Part of a small language model's weights.
Size: 9 layers, width 224, 7 heads of 32, MLP 576 SwiGLU, vocabulary 8192, 7.15M parameters.
Architecture: rotary positions, tied embeddings.
Each number is 128 + 24 x the weight over its row's rms, rounded and kept within 0 to 255. Layers, rows and columns count from 0. Numbers have three digits each. The size before them is the row's rms in percent of the matrix's.

# down: layer 5 MLP down (transposed), 576x224, rms 0.0403, rows 122-196, columns 112-167
# gate: layer 5 MLP gate, 576x224, rms 0.0447, rows 123-197, columns 112-167
# up: layer 5 MLP up, 576x224, rms 0.0442, rows 123-197, columns 112-167
down122 093:156130131143130143164125115130148126140096137135140100117136131111073130151136160086132133151148137137176119137103129173087189133121118101169106099145129138124118129156
gate123 100:132124159118119109082161152114099110130150132140088164131160108135155158162113127139118112150155112107087109142090112143102119117130120102109142129140125104116185154107
up123 106:104094105115074122164137130153131113139101163156159114103108110125148112123101131095120117145138129110119133125091112121134129129110117126126129148134121147161106139145
down123 105:127159077083115134129128132100129140136150129197103144105138108157095125123137134133118088124103174131144100112131113138118130094102145099149105097113123140126113129111
gate124 098:153145144176154157138162114113125128133128111104160140102144101128110160116145109121112150084188124131143163110142117173157125142120103126132116134122103148115150108160
up124 096:120108163132107114132082091147072134084122167162101088126111122145115139147136138130190108157114118113146136110166103137154095096123119123129130120084097110092144100096
down124 097:142170108115178127136091118146149123136136178125093113132138122086155120101138123142103142125147172142097103121096092137126137182132107123106131088161163148146084100105
gate125 097:163125173144097100135107092090130115093091130162126133124167172117115106156123121148121128161081091127134123136094177129134120167137119142090095102114141097085123098146
up125 093:116154164131175120141131131147123156092112102101150136105109158175166108105152185150180152110124116122085133132138128107103130105117103165161136108129107152110116112137
down125 094:102099102128069102125163077128146107149147154140137104118163111147128128133100107145099088110125136084145117157094140147086119146069125151121122140133104127121111141145
gate126 102:134115119155143153119160143134119128161145153097140170123098108146135114139115111170125102092141135176176111129115114125152114074092167109132162116174140159162127134119
up126 096:100072154150112123096087106102131153118152121143136137129176098089107141119106083134112101139143120145164111129108124136136136153087085131119121109166103119104128124095
down126 097:105157138132129132135101114135139114097139134156105134072107183155138132150160144127176145137085121108160123167161155105109160139100095114128108123144164090113113169115
gate127 107:116101142115111124101156163119129079100085183077150139155123115141128088155098167184143122158105137134181120162123115129127143065113145142117185133119141116126170132121
up127 097:130144118156147167103123133121131142144141145131126159119122116149115149118129184197126090137160111136147171116131090123127124082130118162126180100130157135143161126142
down127 084:143127124122090110143094131109146114164136089138122098088122149138134121144135142055129117118132112105098113102135136130142138163072128138104120127136111113132121144164
gate128 103:123145087144194153136144155127153157116105138125133095121141096109106146146152162157077159124094117122111107142141116116141120102126092184102139150189101168124158169154
up128 108:134110123115163095120151136133093179104148085168135122133120089137146140086177125074115118107119081141156146131183114119103124123167169112122096138147176159187119137154
down128 109:144138108127137119136175115108150109104141118134119091146151131128143144085157135149125117131114160118141146123156127104159118145103127134132112128093136153143120145171
gate129 106:127131192134133105141153138119146110169143134113147075113134137124115040114123096148123130091136136088138147170125112131097116144108120118159100103121134112125134146126
up129 102:083111135136122134099155150102121111150094144150147104147101128136106144145151136122136118111095133126145108156137164129124116117126093145101124142170139171126112155079
down129 104:146128107173113107101107076129075166124117164099154121150148108126097150103157117138105182116126159119113114159148088100137102146127099141094148113120094158130130106120
gate130 092:136167077087100154121193106127161132101104095179129140144150138113150140116084130133133132134132133140158166118079103090061158146122124104169161124142116105101114146102
up130 093:130134135127136088208099134114151112130096082151086141130112164096125133144159105104100116096098133073153155128183125120133126127146132090127121149117091141081111090120
down130 095:138194098136134166156131129146167116116143085128121136113134125132055116122120130139130089123132119105136084133108170119144110148100151143129128079139137084120105126142
gate131 104:149156095143106130106126107114127130116072108113130129130082169096116153103154210088172133125093121130181118102164112114156121135135163119152135108136084185091135140090
up131 104:111100126143117114104147136062099166114133144128117138124095124141182133121132125140114124174179118133103076086092148092138084143123124119119131134148117132140150141104
down131 104:148120136149165126134159130137189110128145172174145130128096100090107093144114151121113134152077133142117119157083143117060081174180105108130074170110143110185095123170
gate132 102:144108143098111097133108114109088135085108137108149137091134112111130099153117158096116159126151149158177121130129165139118128121113094133132111136098077109108183096140
up132 097:107141100096122138163120115076190126153140151142165125175143124095123098143151118112147122161123149119178112140070094110168175111117102159153132152144170111095096154114
down132 101:090141142137135140115143097092129138116133115102153129135115131171076118157091101118138120098142140173120117112136143108126153149095075135134127178120133145177159115135
gate133 097:110104153145121080123158075089140139123167171147141169103116085157142122136140182112157101162141133132123131135143104086139149151153130132144188124148144155127137141114
up133 098:127118088105110124154105134123097156148138098098140108126132164141126143095117126092123150145103087162129100146142130101101119125141118103127105161123126133144115144138
down133 090:096106155162138122138157121135177094105131147155126158124139108083135152136140167134114134106144126099116124135151121157163163130143132116137174114150124156185156096142
gate134 104:147146149142101103120111125109108107092126139155111151102140132113122137156130111147107107136105144132155099176134110141132117137139097152129156107164131135097103107127
up134 096:141100149097110157114078119113147122171100135151176105125145102155132152113120092120126121133100127097125143110140141120113095149141137089124112104185122135137124166101
down134 096:161097122165150116149127149115116144123152163106136101152162122186138128158155117138144148129154148126137166124163129119061107130123127112110113116157126139133149115110
gate135 100:169150147149143112121142113102128146156074123109141091159108152131142133130126119111158136104144102120082167147077092154152115126119064125196138142094157089094146106143
up135 101:145106117140139149121122080093118129115100105175135147130138160137118149094139123141124151114128141111129079103198120130118108110130169182102141135123161145149104146129
down135 104:118137152167179147135153114143139103139145150097122134109168136110125131102140107177169136122140095143077137126140118126167142133119115129155141125116150176188110095130
gate136 100:143160129141176123156126145143128163172092109121108141114102110129168113151155136121132141143114122136116136143132149120135110135127114120114096120127138134165110133121
up136 097:118147122103099140139166089153110135152132115172098136146132125112107143079121109109099121133117120132108148096170153126159137147120179111123139114064139149112137139146
down136 097:141141143133122127134114080138092153113101138100126147165119146090125115201100166128169128124101123105134119149089133145099086138082121137131124140079086152137139107158
gate137 094:132127144112085113169185130105118127109120120168133146127130149159133140139137137134117140122128085115135121160114127147121122101142110099190130137125101128131153135149
up137 093:158152137130131131140134096105131142118136091114072095153109138130124113089143087107102108127120158151087148115084155104135118170147142131103100170087143115146105140134
down137 090:141119139129116110074137101148143107119125140157112118127123122077138149150142129095184154139136130129094139155140117117107096155102110101111105125105098112121127125107
gate138 103:119125133110108141141148122135105116114112090113118113113116119081116176114121092136161096138152098127146100145118118098129126118162064136138129114143128138123143154132
up138 102:128082151091158131125142152158133149142131133135125121141140132095152141164135130129119143110121146172138138134096136102110109117142086141074133131141159097130131119150
down138 104:089107103125133160118106140099089148128106127108095135167161114105147113120152174158145129137140139127124109136070140132108143139158161177159123097100130113082122139135
gate139 098:103122128162089106129158151162090176135110146117122155115140170134152163136134153155126109132175125119155097099113137133113122141123154131125176130157128129075130120115
up139 099:177099140143122114181135117127100105109105116119143100109117173103089099117169116167154066071152128144136117107136135138141124131154129078140115144169105145138122120110
down139 100:102143115108136131132140120122105150146146105129107110106134134130108149163117124113140109140131188116135106130144143141104112114078116187113115098134136161100142101134
gate140 089:077150087133138129120133122169099129133147151104117113131120142054106091133125099131065097164140163098155127110097143117167107134127104118159135113108142116100142116139
up140 090:161094137111154142128125132134136150120138125107148107162156111170124124129138104108143090165135118142151108118073140173168111150121138164172100199157148125118122142137
down140 092:105115113140114139128156113141144157130101162119126132165118097131143156098107107140095092139108138119105135119151115127193123117137114156212137114169132123119127091086
gate141 093:137124118132134155120118096126073149175127085100097148123103137112120135143146132137097084116118128109112148144103104148124121150132094143118151178148166129141134128130
up141 091:094143142126098133130127140119152133123104156136114134132134117118141192121134144120179145103117172140113120123147128096133119169166140113098150152156108136120131139094
down141 089:138127088153147147150122151131157115154150155173126100127134167152120118148111174091129091153141121151132111089117149115089119131117168131111095122130173147140135153148
gate142 105:154103122133075139123153136124115116083145145117051129118149099132134165146157139147157153150145144124100156120111097112154110143154070121129147088167129100122124151077
up142 101:087104133140149140136116122195117131188154126136137141105149123145163125108130120104101150159119144152110134084102112136095120107123098106171092137151120151136118090123
down142 106:107097113084132130147125140146165108126155122111121116123139104092077113143145143126147142144161127083148170126109170075140113073135112152121102078129126146087170080138
gate143 098:170138181121139153153131145105129105172144109099112123149148137127141126127099095152118117130078123121100149072090133106116087145121156133143102122079132141088156105127
up143 095:186126117167129152138106082110135107156150094146180136146133159104135076102054083145097122125150124103116142143097132152121164141115122153082144147121118156124114098118
down143 096:145151127123146145159146132118102164121072138170143121141150094107106151160132148102118117146143105130138135120183144128107095125117145131126165155129105140125154185130
gate144 101:149128117125108122127084143140109120128154116148118118155140113111105123123131117142148122123115128158163154104092093092122143150137152088149140102146119132084111176099
up144 104:093123150150125114149130124126105095150132144128126177129117110136149133112119123095123119134135138113125173100062138127096097109137083103128123109111114137093158108141
down144 103:146132150141132159105174157136153079105092136135163102111131126112145152127112129156112176137162117114128108118108132127137116127125145129148084169139163064154141123119
gate145 111:094074116161102147122134154128132129080116138093149125115157151092093187137101161181105151097120136116158137125100132116137138149168099151123138110126125142126113148138
up145 101:122083135162129162095122117191149145107098102144122089169141136116147176101126123141099130128114165137133174141106164154108098158115137132130115109093123147120132152139
down145 102:149157125123152106113149103132129093110105120158135197143114137147120120146122127128143155085129133102126164132121081150115164103099104163137116119123069108144127129151
gate146 101:090097139124114131156167160089135161097082145124144134183144076142163142159098117133178087136114132144134157150094087109143101130137099162164140140129163175159126161152
up146 102:150103079121184155097138159155086164103142154122119144128161136133153187100131163125128121082147132127120098107123131141159135107136119117141128119124122092112105153086
down146 102:113114090103124081145134152171142119151099155121110122112091089114144129105118113113131117153154084145103110151125144108132149178072139164066141149112086108140155122155
gate147 103:104189119135069097095181116145147148112147132128106124099150098158098128160150133133145102076169160156096125150143149146155116141132107117137166099162066123125127128136
up147 102:135132121173125122142119069157141109132120151155116137110111165101128110135184132109135143082132120129127133103129120169146106183132085111114140099082112121126124175143
down147 103:162110124096134098170094111125118158154109123123104133107122109123144111109172124120169175129157107139102135090113129167112118107134133145181120123155150158150086142127
gate148 095:096145122079163141099148119113125127179129145105125125107115080124153132172100110103153111147163139108105096142170124116130132121132140112116168168128135144093130160135
up148 095:185097137150127127153102108112120119123136143112166144119134115112169150129171137144108082117089124102147139102090183129136133143099089161160119121118186119178123121143
down148 096:123120143152113133124110167174110165175118102119122113126146125119084098169114145119120121151111099157121150114131132134144125125134116125114133138110113192133151170098
gate149 107:118105127141110151075117130126138164108121121119171110136104130142137090126166124130147120085126150129127116151171082112097125134112123111138129122134144135137117167118
up149 107:122143157126090097173142099111133116149121104186100115099135126122157102147164116119106133159146124142119119170124152101132101149136129075107126135094130097121169101130
down149 104:144081144147125153165102115140120125090114104108109160107077143155147133125098135133133148124130144139105167107142136131114146161164120137086109127151075143133103144125
gate150 093:110105122127141140153143111126156175138079136169102119105124136113095139111128151140105087159170125162109133120139099134094128125138132163122092118106143166122135108078
up150 098:126157193147143112107132115118126099119156136132097107119121100118157134130135119144135134158103127142183159107172136116179123151124130087138166117125101080095128125112
down150 103:120125103121108116115113148147162169100134127147089107124174126119099123136140169167121109155122106163122149139144119125153072127131125133189107139108125135099147112104
gate151 098:119121136103150129160137153154128129147130152141151135130098107112148156138119115139159137161070151119164127124142171104171129116106097153166144101197097128103148135150
up151 104:144135143102168115103108140191110104142109129153097124141141170100139111144123139145106128156101122149149132104127137172130110122106084118142110098113121113140149103100
down151 108:170149093114114143141148095140106130091116092142064179139116131128136143102140106051126133110156132141120155139114139130118093121112078127116065123130115113127138108091
gate152 110:111142116150157143141164135159112096154145158113156148111107126141122127167151103113141132186103101129087150074151084108135157084147143123152150142127115129110102108134
up152 100:117142096136117101139099135160109133106131090097129137171156100140121061121130136094111164117142125140087148136103139083131135155156141127140108175116119130123155127124
down152 100:119123154128111128135150158137097178174093148077179151155108136134147156133135097127122138141092157102083062135101091100163133095133123114160121113115152161124097120106
gate153 104:092139135119145118113176121161129132106122148096079074120144121142127149169111137152153101128099126097115132114105135163142140188146128164160102125091117117109123163148
up153 100:144148156124151120113122138126151142143145148104083141190093135080114127132159089144082112139108094153146108137134157124131161085145176121128138141193134126099121109140
down153 098:111122113117093140089137129108143112098118117107057106134142138139113144099125153129107138162188119150090130134076128139111130139102122103129092164136131140131120106134
gate154 097:096146170175097091138137099095116123097107209099097170100132156149160161158102138115128129146150122130126119165158132110133138112121125150121154172129147123125141120112
up154 098:094085115099125134167091130135149077126117119138144143136126114174114090125134120102133059126140140086142141138139088123128137164142181135132113156104144141131130172167
down154 099:139131135111147134135162133110112163112159129171135124118118142120202106124153155142152147118114070154132187083143132149096111128060121103137127104106102121125123133124
gate155 108:112166149149162106092131117071118075113078127190126115101133128096139132117142128090132135132145139164123149143170081143108122144109136111132125082183112153094149135115
up155 104:108148127136143132118125126106103147116067134136079112076108171159106128137173163166138124131141149125108138115113075105112118106126134130120146144137115139162172108153
down155 107:102109092145136086124151095144179122125071129127122157122136113169074122101161109134090141107104117160130153108158099138099130110138134098098141098101128118191127102075
gate156 094:157138131137123118111136156115124110112138093154118183101101108116159140117121125111124130122144127144151107112120148131127110122116145141116128157107075119166160149110
up156 101:147112141133143099134130106077130092145140131163117120101142133127129128125118077160074095129163170105139132122140114167147090125106144136132097136161127112137159119133
down156 088:110100108129103109166128140144117127122176135124100121138116111114090169103131164092139121150097173097092127142123117091106129141139112164139090118162108106096131130155
gate157 098:161143174133129130096114180159092101147163080128117110118131141118169145134143114093128154113124126105107110104116120169111138119183117101120112080154162125114122117110
up157 094:106165157127107161094097147119141108092116097168094147123110094138132126152143120132162170161150165119113112123126130123133096120152131115130105118125122152077132177089
down157 091:087143119137141140139116147085168144132146166126150139111128121104107168130085071140114113136087113121163150129117135106104183116096114134126130128116096165109113138151
gate158 108:107102106069152150110104110129129154106123125116087111124117147068116184149098163083099159126105102149154147121130147122113104101136153116159137140117100115108158173117
up158 100:147149145157185116160126127104151114113127182117138120180138160128092141143055162120113142117111102127184145133147149131110156153137120112128139190133118175111131125164
down158 104:117160117139113137124108113130158106118124111130159135139079127161119104123139078133157142125132165123144118140166128096123147127113112159109137126115123184086137141109
gate159 100:085138138128132143111125137137135147117113140149104108100114088139129145170175134121133154168135156146123153139130138117161116107138141130119116113163087085060111172120
up159 101:165123176108174130119131146120113087122131110133190121145137113174111132121150128099150138144148125098159176122105163128151129132113148107135059141105107069124113153145
down159 101:142123176143128129122114179143108066135130113082168100137140166159137119095099127145122181104132119129139166136178166153130123116100156129144126133114133123114152133120
gate160 105:103124134136160107132174130134189139165130142165130130086131144122127114105132084137147144119119151148089176142141123105123165107165109097157112097127146149105089142105
up160 102:131104149136130156151133092116170104068119126180107128175110122131107135126160132081143157124123199121119107112132126131161158126168160077107128116112157143090125112116
down160 104:134095086146131141131121144106167130146155115129143113134133118149098131120125115099141116101139108149130141115075132125144108138102107129183082122101109158137138052135
gate161 106:130090134147187144125166135122126159094085134143148094099123142132096119140130148138118120098111127135133112111135087074138115138162097156144122096140147109162098120093
up161 106:126134091116130106169171144126122133137115163127096120122146140112116145162104122166077100146147082117180129108150117146157123090115147142135119133139125140122105066129
down161 103:128128157149161167136146121130107114125082123074105130136118129124101158138124114121127150110083089169134126128149124097102118144130105112116143107106085152142148095112
gate162 101:126116144174140080141145102160139095098112143133140166124120132139135110154127117166159097128112176132134118111121109107178104146190122112105127067145129112132169114135
up162 097:134102140072098140127131157096113134107108195129147078161146100121111129161120124134106117146132109148124136124150141130116121137089142119149168147054108143146096121165
down162 093:149113147148115099118129116142190143105153071149142145148108138137127111160116118166149138124139146119100125125135124115130126097140140149096138109146103101168159107130
gate163 106:145146139119173149085123128136134146180110186135167135169121164154174114160112114084115123139098074161166125140132137108120107112147124148113173107162139129132136133150
up163 098:143124145109120129098137148141112109127086141158161117099119159157142083153148110083119109088123157085143097058130170141106146128126095184107137098127111130192106139110
down163 099:101183126136115102119142137146148133108130121145133152118142109160123136103148153155117169138146135117137169160136115112200144107124103095113138125120121115096161111107
gate164 107:119151104121177108146126119114115134143119131096092128170151124113181149090137116145168155147135102123121183145132101207110143122108128144181103124132126129130098142103
up164 100:132097098148138128151118163143183165094170116143120155132124147091132125125119157139106142132108146079117110147108099152164171108167097130122137102129141126140167153181
down164 104:110080107114133134154176144143136154139165112135133152121129160116117155135124124143097115128126108132169134160153139110117151134065089150100158165115104177141123191106
gate165 096:099118117168134132120133107143108111080127155092123097175135119132125133163110131169103118118106092141121066157134103156088139101159133136094132062141097118118107129125
up165 096:132141160139158153126111191133153111168079177133084145112113115099099115154131098126117118113147117116110138117101144133152111167125085138140153145116118122119148140154
down165 098:120097133135146096148146142144119154085156148117112137151107126086075173158117110117089160092141133147129134164149112152082125123164111129132147145131104138136101103070
gate166 096:118118158113168155124111161097114107152116132174141085126079111166163120120127153088104102122126119132181086163167151105133108123132142126156120118137123104105129166132
up166 104:116137127086174139093135192153136126125152072121137146151098127144188143112153143101122092108168127129130122134192111107128131110131138098091121158154143157142137161118
down166 104:124121109128133102089113112141127141111131148114079135109140150152119165140150140135093088091131133127120131141076120163156142147115125116111130149143182116167146124112
gate167 108:127160119155152188123144137160140132150081147114091127133150105115089152158190143157128146158168158113128119153133140162090132131157112104160132092148110120095092173140
up167 104:098115088114133131137129117133144111145125135147129149140141097087121120140145130144103090141135141138115098175096104102147122128100088152125131102150120168134141149139
down167 106:137107131072138102107131137108136144122090144131101128118154118102089133158109163121103093138127153124126103147065106113134086122156126133110177137133078114144132122147
gate168 109:095100089143176154066126144163163138170109134086140131155114109118125123144135129162097120137119079164124149128163073142139152146134135152147148147104097141137137154105
up168 112:132112159083129090166124106102135108119155142123127112124195149105109158139143083116145112109118112109146124190128147146132105096117156109129130108129113132100098130128
down168 108:102181153158138103146171086124111139121112155160099154108120134141122103111136134105113149116160128093098150160180121103100076159080125121118168094086153122112134127119
gate169 098:127100115123137132109149126138161118148140162167119100134099119097139100128112155137148088125038167105098139103153126113134110148138144138136155129159169103107141137105
up169 097:141142148172137093144092066156134115134124081091142114175172127133126118144147136084134082138117115125108154169109127142118099120149092107131138142134103121135120122106
down169 096:150187087169150125109124152092124090108133092122111089153154133109100142115144135167157131136106153149136146124123134100106114137131133145151176136112156112113162120113
gate170 103:099144163149122132133157146100155156135162187141157102134125104130164145096102089108137150165122113207141169158157096087104137136121112111138138158114096115086079122143
up170 109:143139134150142131124132176128149055151112138169162153141102099099099094112118086132143114110118107116084134108150087132112151114144119102113111100094137139124066112144
down170 111:164155079144151136143119114131141146150145121106082168127142136144142106114073151118127133140119123105158114156140106131140140151153133095141116071107102076119136197160
gate171 098:102119108139104179096106130093141117114056124168142114140116122160102090109096105095086135124152093154152138147117129136109131149105142109170120141103088103148181096111
up171 098:128088124145128152089097116156102130129132113143169110109132161129125161135146127116133171124138131139116152142148144129148098118110112150085154155160080189151134091127
down171 100:147119156132171121158110160099152103131136128121110076131113124176118105118102145114137124139099140126148132129095134139129151126122109144154136103114137143101143120107
gate172 103:146148099139191132129128133183166131162143131114098162138146108128121134121123140140149140107121077133144153094133141107150099119139128098125111085090084116123151152124
up172 107:164155105104140086110113112101141098091111148139141113090147092140124120118127120143142116115114158102114114174171138160092103151142114115114136137145121073147137123090
down172 110:121108122102113110111115162122127100148142143065138107129115151098158118136123122111103105112173181117119149149099119119109126129112115104107117138098108158099174110133
gate173 098:133131102092103134162136099141106112122128160111165109141208125123099109095132098105090111119129119147144125166091113104106128141129120148135137114156141133160123144151
up173 092:142088167130141096090156102124124110128096135118125105130075114174087111135122152083187129101136126109124163114158122156140101141147120139133120150130123129099127116110
down173 091:097137138080134115114165142132117122174191165137108123125166109139159169101156104101145117155169128120110137115081144143105115117098116129129136130098145149140128135141
gate174 099:106088109120084121098125128101114153144146132116116125127162106134167137118106137132179132119170160121115115164136136160158134113157107117134141104153129104087122130095
up174 097:149124133174121139169104102113102148154110171149110197117125173157145146142120109192112121134150123119107157113088133130143143130130096123094160119151139102123120087095
down174 101:081163175101148121131111150148172137098122155143130131124133184166104161141120136102108153125132137151125139129181113127104136141062155121126152123131119148126138109177
gate175 099:134108136168115128178136139100129110117139100056119136161092133164151129112131151144078126128120108158164151109105115094081099121123145122150157105105142126133102144159
up175 097:143155125110132120111098147112184140174129131100144122144112086097098113092099124101117143124143113157139089142177167132105064120135145132144110131093118172146117146148
down175 097:114120158148133122134168104110134132135101134161105100143117141160107137125133141116104128079150122142142139100151130106086106133107147120146131153130155146111145076106
gate176 110:163126135146163104112127173137141155174136173146147163133110148132131158145120124105129141106097132153123079165139119144114123135167101125138152099183154130170133108146
up176 105:123135128139114117137146146126098092106130106088104145138130087092121179105114114141125131173143131124115084165121122108148131126143104129077134174173123155108172147122
down176 105:144174097108112146095113132159133176131097107155118152099137155118098116160146095151105130105131137130117141157140152091094135166139128095138131124182106078150161135140
gate177 099:120110149179143143099138140114107107192109115125201146123149096116167140148113118089093100144152136093127131130117134126096133144086093122140116118131163094153146134105
up177 097:141161187099133146103068127108142095125122106161144096154104126144129120153096096101141121105145133141109077138149141153132149133124106084133101099161134135103100163082
down177 098:149165155135071121156143177147123130122156126125137073151150175131097141113105130103123155106150139077103113138125133086123154139161123113151186115090158144145128143169
gate178 106:107079140120105105114146105106102155156113139125157108153123139132115139158120141139126122113131130161135135063103127156143157127146135106182175143132164108118124093142
up178 101:132092190120106146128142127109070085151155104123126145124119108093133149142102093166150121122114114104116130130119132157123083134097138134129112112146137111113190117136
down178 100:124119136155130118123155152146139173100148122110121123130134190142080123126105089126141123123158112125154116101124127157156146133137123112106062101152130152120121170106
gate179 095:140152133133177138087097157086117117091104093069108106126119158119149136160099094114132154121129158135150115086123149107145138147126150136130147138121137113099152131164
up179 098:117145077128089113137128130154148109133131124111143121140136160142082114090120123141145126132112160121122143143183118190148136156107153131147111093134091102088125117102
down179 099:110088141131158101138163148126115100108119104140176143138100151149091085132093135104129143123131123128117121097134134172114161158156098171109126116115095159125171150105
gate180 112:142139088129125111154156163131130183115122116149141129121080167132109085100132172069126118146100123169145094155162117084147110181148131118113142120132131143145131146155
up180 107:099097118111105117039141143133132112102147115132107133123144120135153153114090124202161157105159132110101126113133120198168132129135123137164129133122080095145133130108
down180 099:151147111122118131177107143139141147138152094163122135116093133118108127115133160094140129126131135161138107164190145089138118172128140126089134114095146140151129163136
gate181 108:147136117160107098126105091168131126132145114132102120108134122115152095132181119091108138110115159168123104173142103123125103121153116103120103101156129158138124164145
up181 104:094153158171104158181117114171076141116108100095135122109112123150126158085125129100126107111176130134131086112137166109094158143151111123131151118111109155131149187156
down181 105:103141174107116122163101197097127099128077124143141172121117107129124146101132168178110103133138130144156140164123094158144087101168114160148111084136141108135127175166
gate182 102:084112151131172145135122161134149152110116155092121102119138130154105121133127156143101121181157120088121110123123126155115092117121115135130161134118100135077141117106
up182 105:154129165157128158161087155155145151149140119121151137151109124133095114140135136103138146140205151117114108169132172156109130114124098155139147126115133102130093088141
down182 103:141169100141151180154089122107125116120174134131181119147117133198103134112123111118101156130127091111125101116099161128121121141101166137134102104140132135144144108113
gate183 108:089186153124122122113091148122158146114097150135156148118102100142137107136113163091188131134114132092113092137162138144084117139147135202155122111135129117142119161121
up183 107:094115133131124113164119135138118105104106134094147126085157135128116167156109172130147105152129089161137101121145140140127110141098136150153154160124126137132102111122
down183 110:122137097128146146116124168143106131116130125093113148155082140087104136145094146137081105125136107187133109089160106146139166138166130098146102083135096111095159146104
gate184 099:148144169163154129131140163099137116119142161087160160135155166114118150146109099155116123119135134161122147149139134126123139136131105143134104081132138105138163102097
up184 099:152161134120130112136155122149103142181151119129127092126138154114181110150134107136096110107129119156121149135094065114115154127126086056150139153163121130162088141095
down184 104:088140138099090118131150097095119117079142125144151149105127112183125127137124171113113124143096130133115136133182147151177129109141138134122112169089093108119096150117
gate185 093:152147138183171127125113153149095126099079138145141135102092137115194143090150107159106157141144099091149143105160131124176142097123127173126167173145170119139143143120
up185 091:130127150107139132144127139143128156169148104141120110153122129170094071102106122138128075124165162089125114163074170114165106154115150124130139126129137143130160147151
down185 095:119143122167137122137127104125111124148183120128128100114074112153128146176103148144132139168112115151115117143115161088139134124096144119093150135140129125124150148111
gate186 101:183137110166134133166109093161155113140091129122151136172059133134114112090082137080140127171093084132148094202113115106175126148140129105138126142116128176081117186135
up186 104:148111148107160082184104084098115121161120126169119121105129152119133119123139114088142126133053116119122118143127147102148116161122148148109119147132133127120108133145
down186 105:113123137100086112116132116120095143140196121142100117133130092103149147165159159124131112115202141129103154118084104147124124126158119140146107148099133097134171148135
gate187 106:149098150102138130108088143117119127140075115122157148119091117130127106156132111151141123137131123161127154136179108131176144138155149120126134052132120142093115119134
up187 109:118137081134123141163150149134131095139114121095107118157103146162114104109154147127117123102083128108141105143168153093120085131078092083136136129103086159075129129115
down187 112:139082111129143147113101152135078088122111138167130131082142154105127125146117151140099071162088126108148113209137098132116080111159151159112158091151099162108134136204
gate188 102:140132146123129145119146141104160112112144123121147151102120118091147118118147121111156172117099130152116108131153123127115121123129139135144109096148132117122121123097
up188 099:135089167088121096099109113158085115106122121135078155102138149104134142143127104112146137136181179138152134128112161114143151134125085157115129153109155124135145162132
down188 102:134158146113101099138156091107118159123132156145137113130129125114147091157123148148118115105116121111162129111145115160130191172113113139175114160103133118141137182127
gate189 105:129091117170172128110128101116125187119148135094148108167088137100151109140093123142138110093105143148121118117130087097167145109150150140160150147146130103144116141099
up189 105:093083118120122142107147144157130135130158092116155142121125103101189145142097100112205107136125170131134129109127126134156124097138144057118193128139121124143094198146
down189 097:144115086159102111073178135128110104146110103133144179120113161116127120114161141148171139108124145122117145098106108174126117121153111165176121108140175162126144112094
gate190 106:148129109116154121119116137095129087166099154082115120143156107117145116152123110141140117131079153131115095158167128174085120130152134129157120106114115126107106149126
up190 107:132076106171127146169132134108158130115104118153112111132087087105143119108146141137163098140139129201126124112107154123118160149126174135134115128120122138096135140134
down190 108:140089129134126126088164150103079131118136128122110145131124105137102149126123136107161169161181160144130150134127111140105114131130133146118159137151100118102092083189
gate191 115:093098117128187164124117171091135125114128170071139098128147156050145138153124138131179122116091125192116128134170149060128135123154101178126175127172130148111101145105
up191 106:124126146186107129123112100137144113128134124163112144119134134128184110155100125136114144125119123101143079132108108112131110123113087140146085130125154115118147120119
down191 106:132100119129141132127110168113169135105160146113133135139150170117144154165143122163141119129102064162124097102129117129146119143153079092153130081148093153109122151115
gate192 101:122104149124092102112132179111127082176131127120148102133132130111123095142099083110118156113158144147136158137125117136132112128128143143152122128117100145093068120162
up192 098:128093170111106142165125147118099145133135121129137099167151119070148141083107115143134203129173156108139142096144105098070106109084121120128148091124136133149113136136
down192 095:095144131085114103130120164132128097114116132150178139158135115139123121113147135144083149141148100119141103117147121138115162146138140114162127150112076149133087175109
gate193 103:143131110136097128151151124148120134128140162099090118109149114104110133137153107121103104129105091148169087109099116150144144111135136114115115116141104173137135152136
up193 096:157091132149110116151175098121109142131119117131117143132135117150112088124166104103161177124104115118137118095092157084160128106162155130122119177124123164124144146176
down193 097:111168131104161179132113109111141172083131201135131117127106156092159125124127174128096118118153115148160129126146172126165128162128142146160105137120141128137132151143
gate194 103:124149144161110117095169128151179126146167142195144150062097115153170102116099120132165148133150106181139124127176126167119142094119153148176120157158100105183105106117
up194 105:086118202098141127127157116162126110150142117119106111100110135144159089152155138131146148109105090118155178155127114100141106085125063094170118112133153119111148165092
down194 103:184162100119141135127128136123126140152098101113148105182131110157127093147104102154120127144121118132137119092142120111114124142114143158109116155141098187089077113149
gate195 099:126118148148097123130146137123099117160145145108082122132126149150120114131143125110138137107177158117168110149154113122179110132118087101125142146178127130120099130165
up195 097:150141083132075150173178112099103125148103153139082104122145159144164097154152118135149108122105116106129217119095093097098126154125120112111128132079109156119083120102
down195 099:077156138091130146141109077098131123064131128172100123127096142136144158070135085139123128133114115114138144117137156151124145138091125124117145125082124173156130090109
gate196 097:089096114127115119145100080115140152127105123108118092135121094088127122143120128117126055155114137134107128109162125139119136170165101080148134138099174172121136110114
up196 100:134106116147168133146173142151116127104100108136139116150122176157143125184134149145091143072113164100166103107136104107147123147136126160149130172092128118161171132107
down196 100:147134089129090133117113112118110100143098085114123117128132115150088135165154146131173111120123094123085142137179108142130137162113102119120111124101131166128145129129
gate197 096:164113111140072144124106125138098139125135062093129138163127127121102098150132138165135132132127125166154117098134109102139126153127150146124092085134108145105106129127
up197 096:115134129123119136159153142136101131151120113178120075096111124142116077120144127104173134120151137091100155120093120138119153144084101124138116109150131139165120155118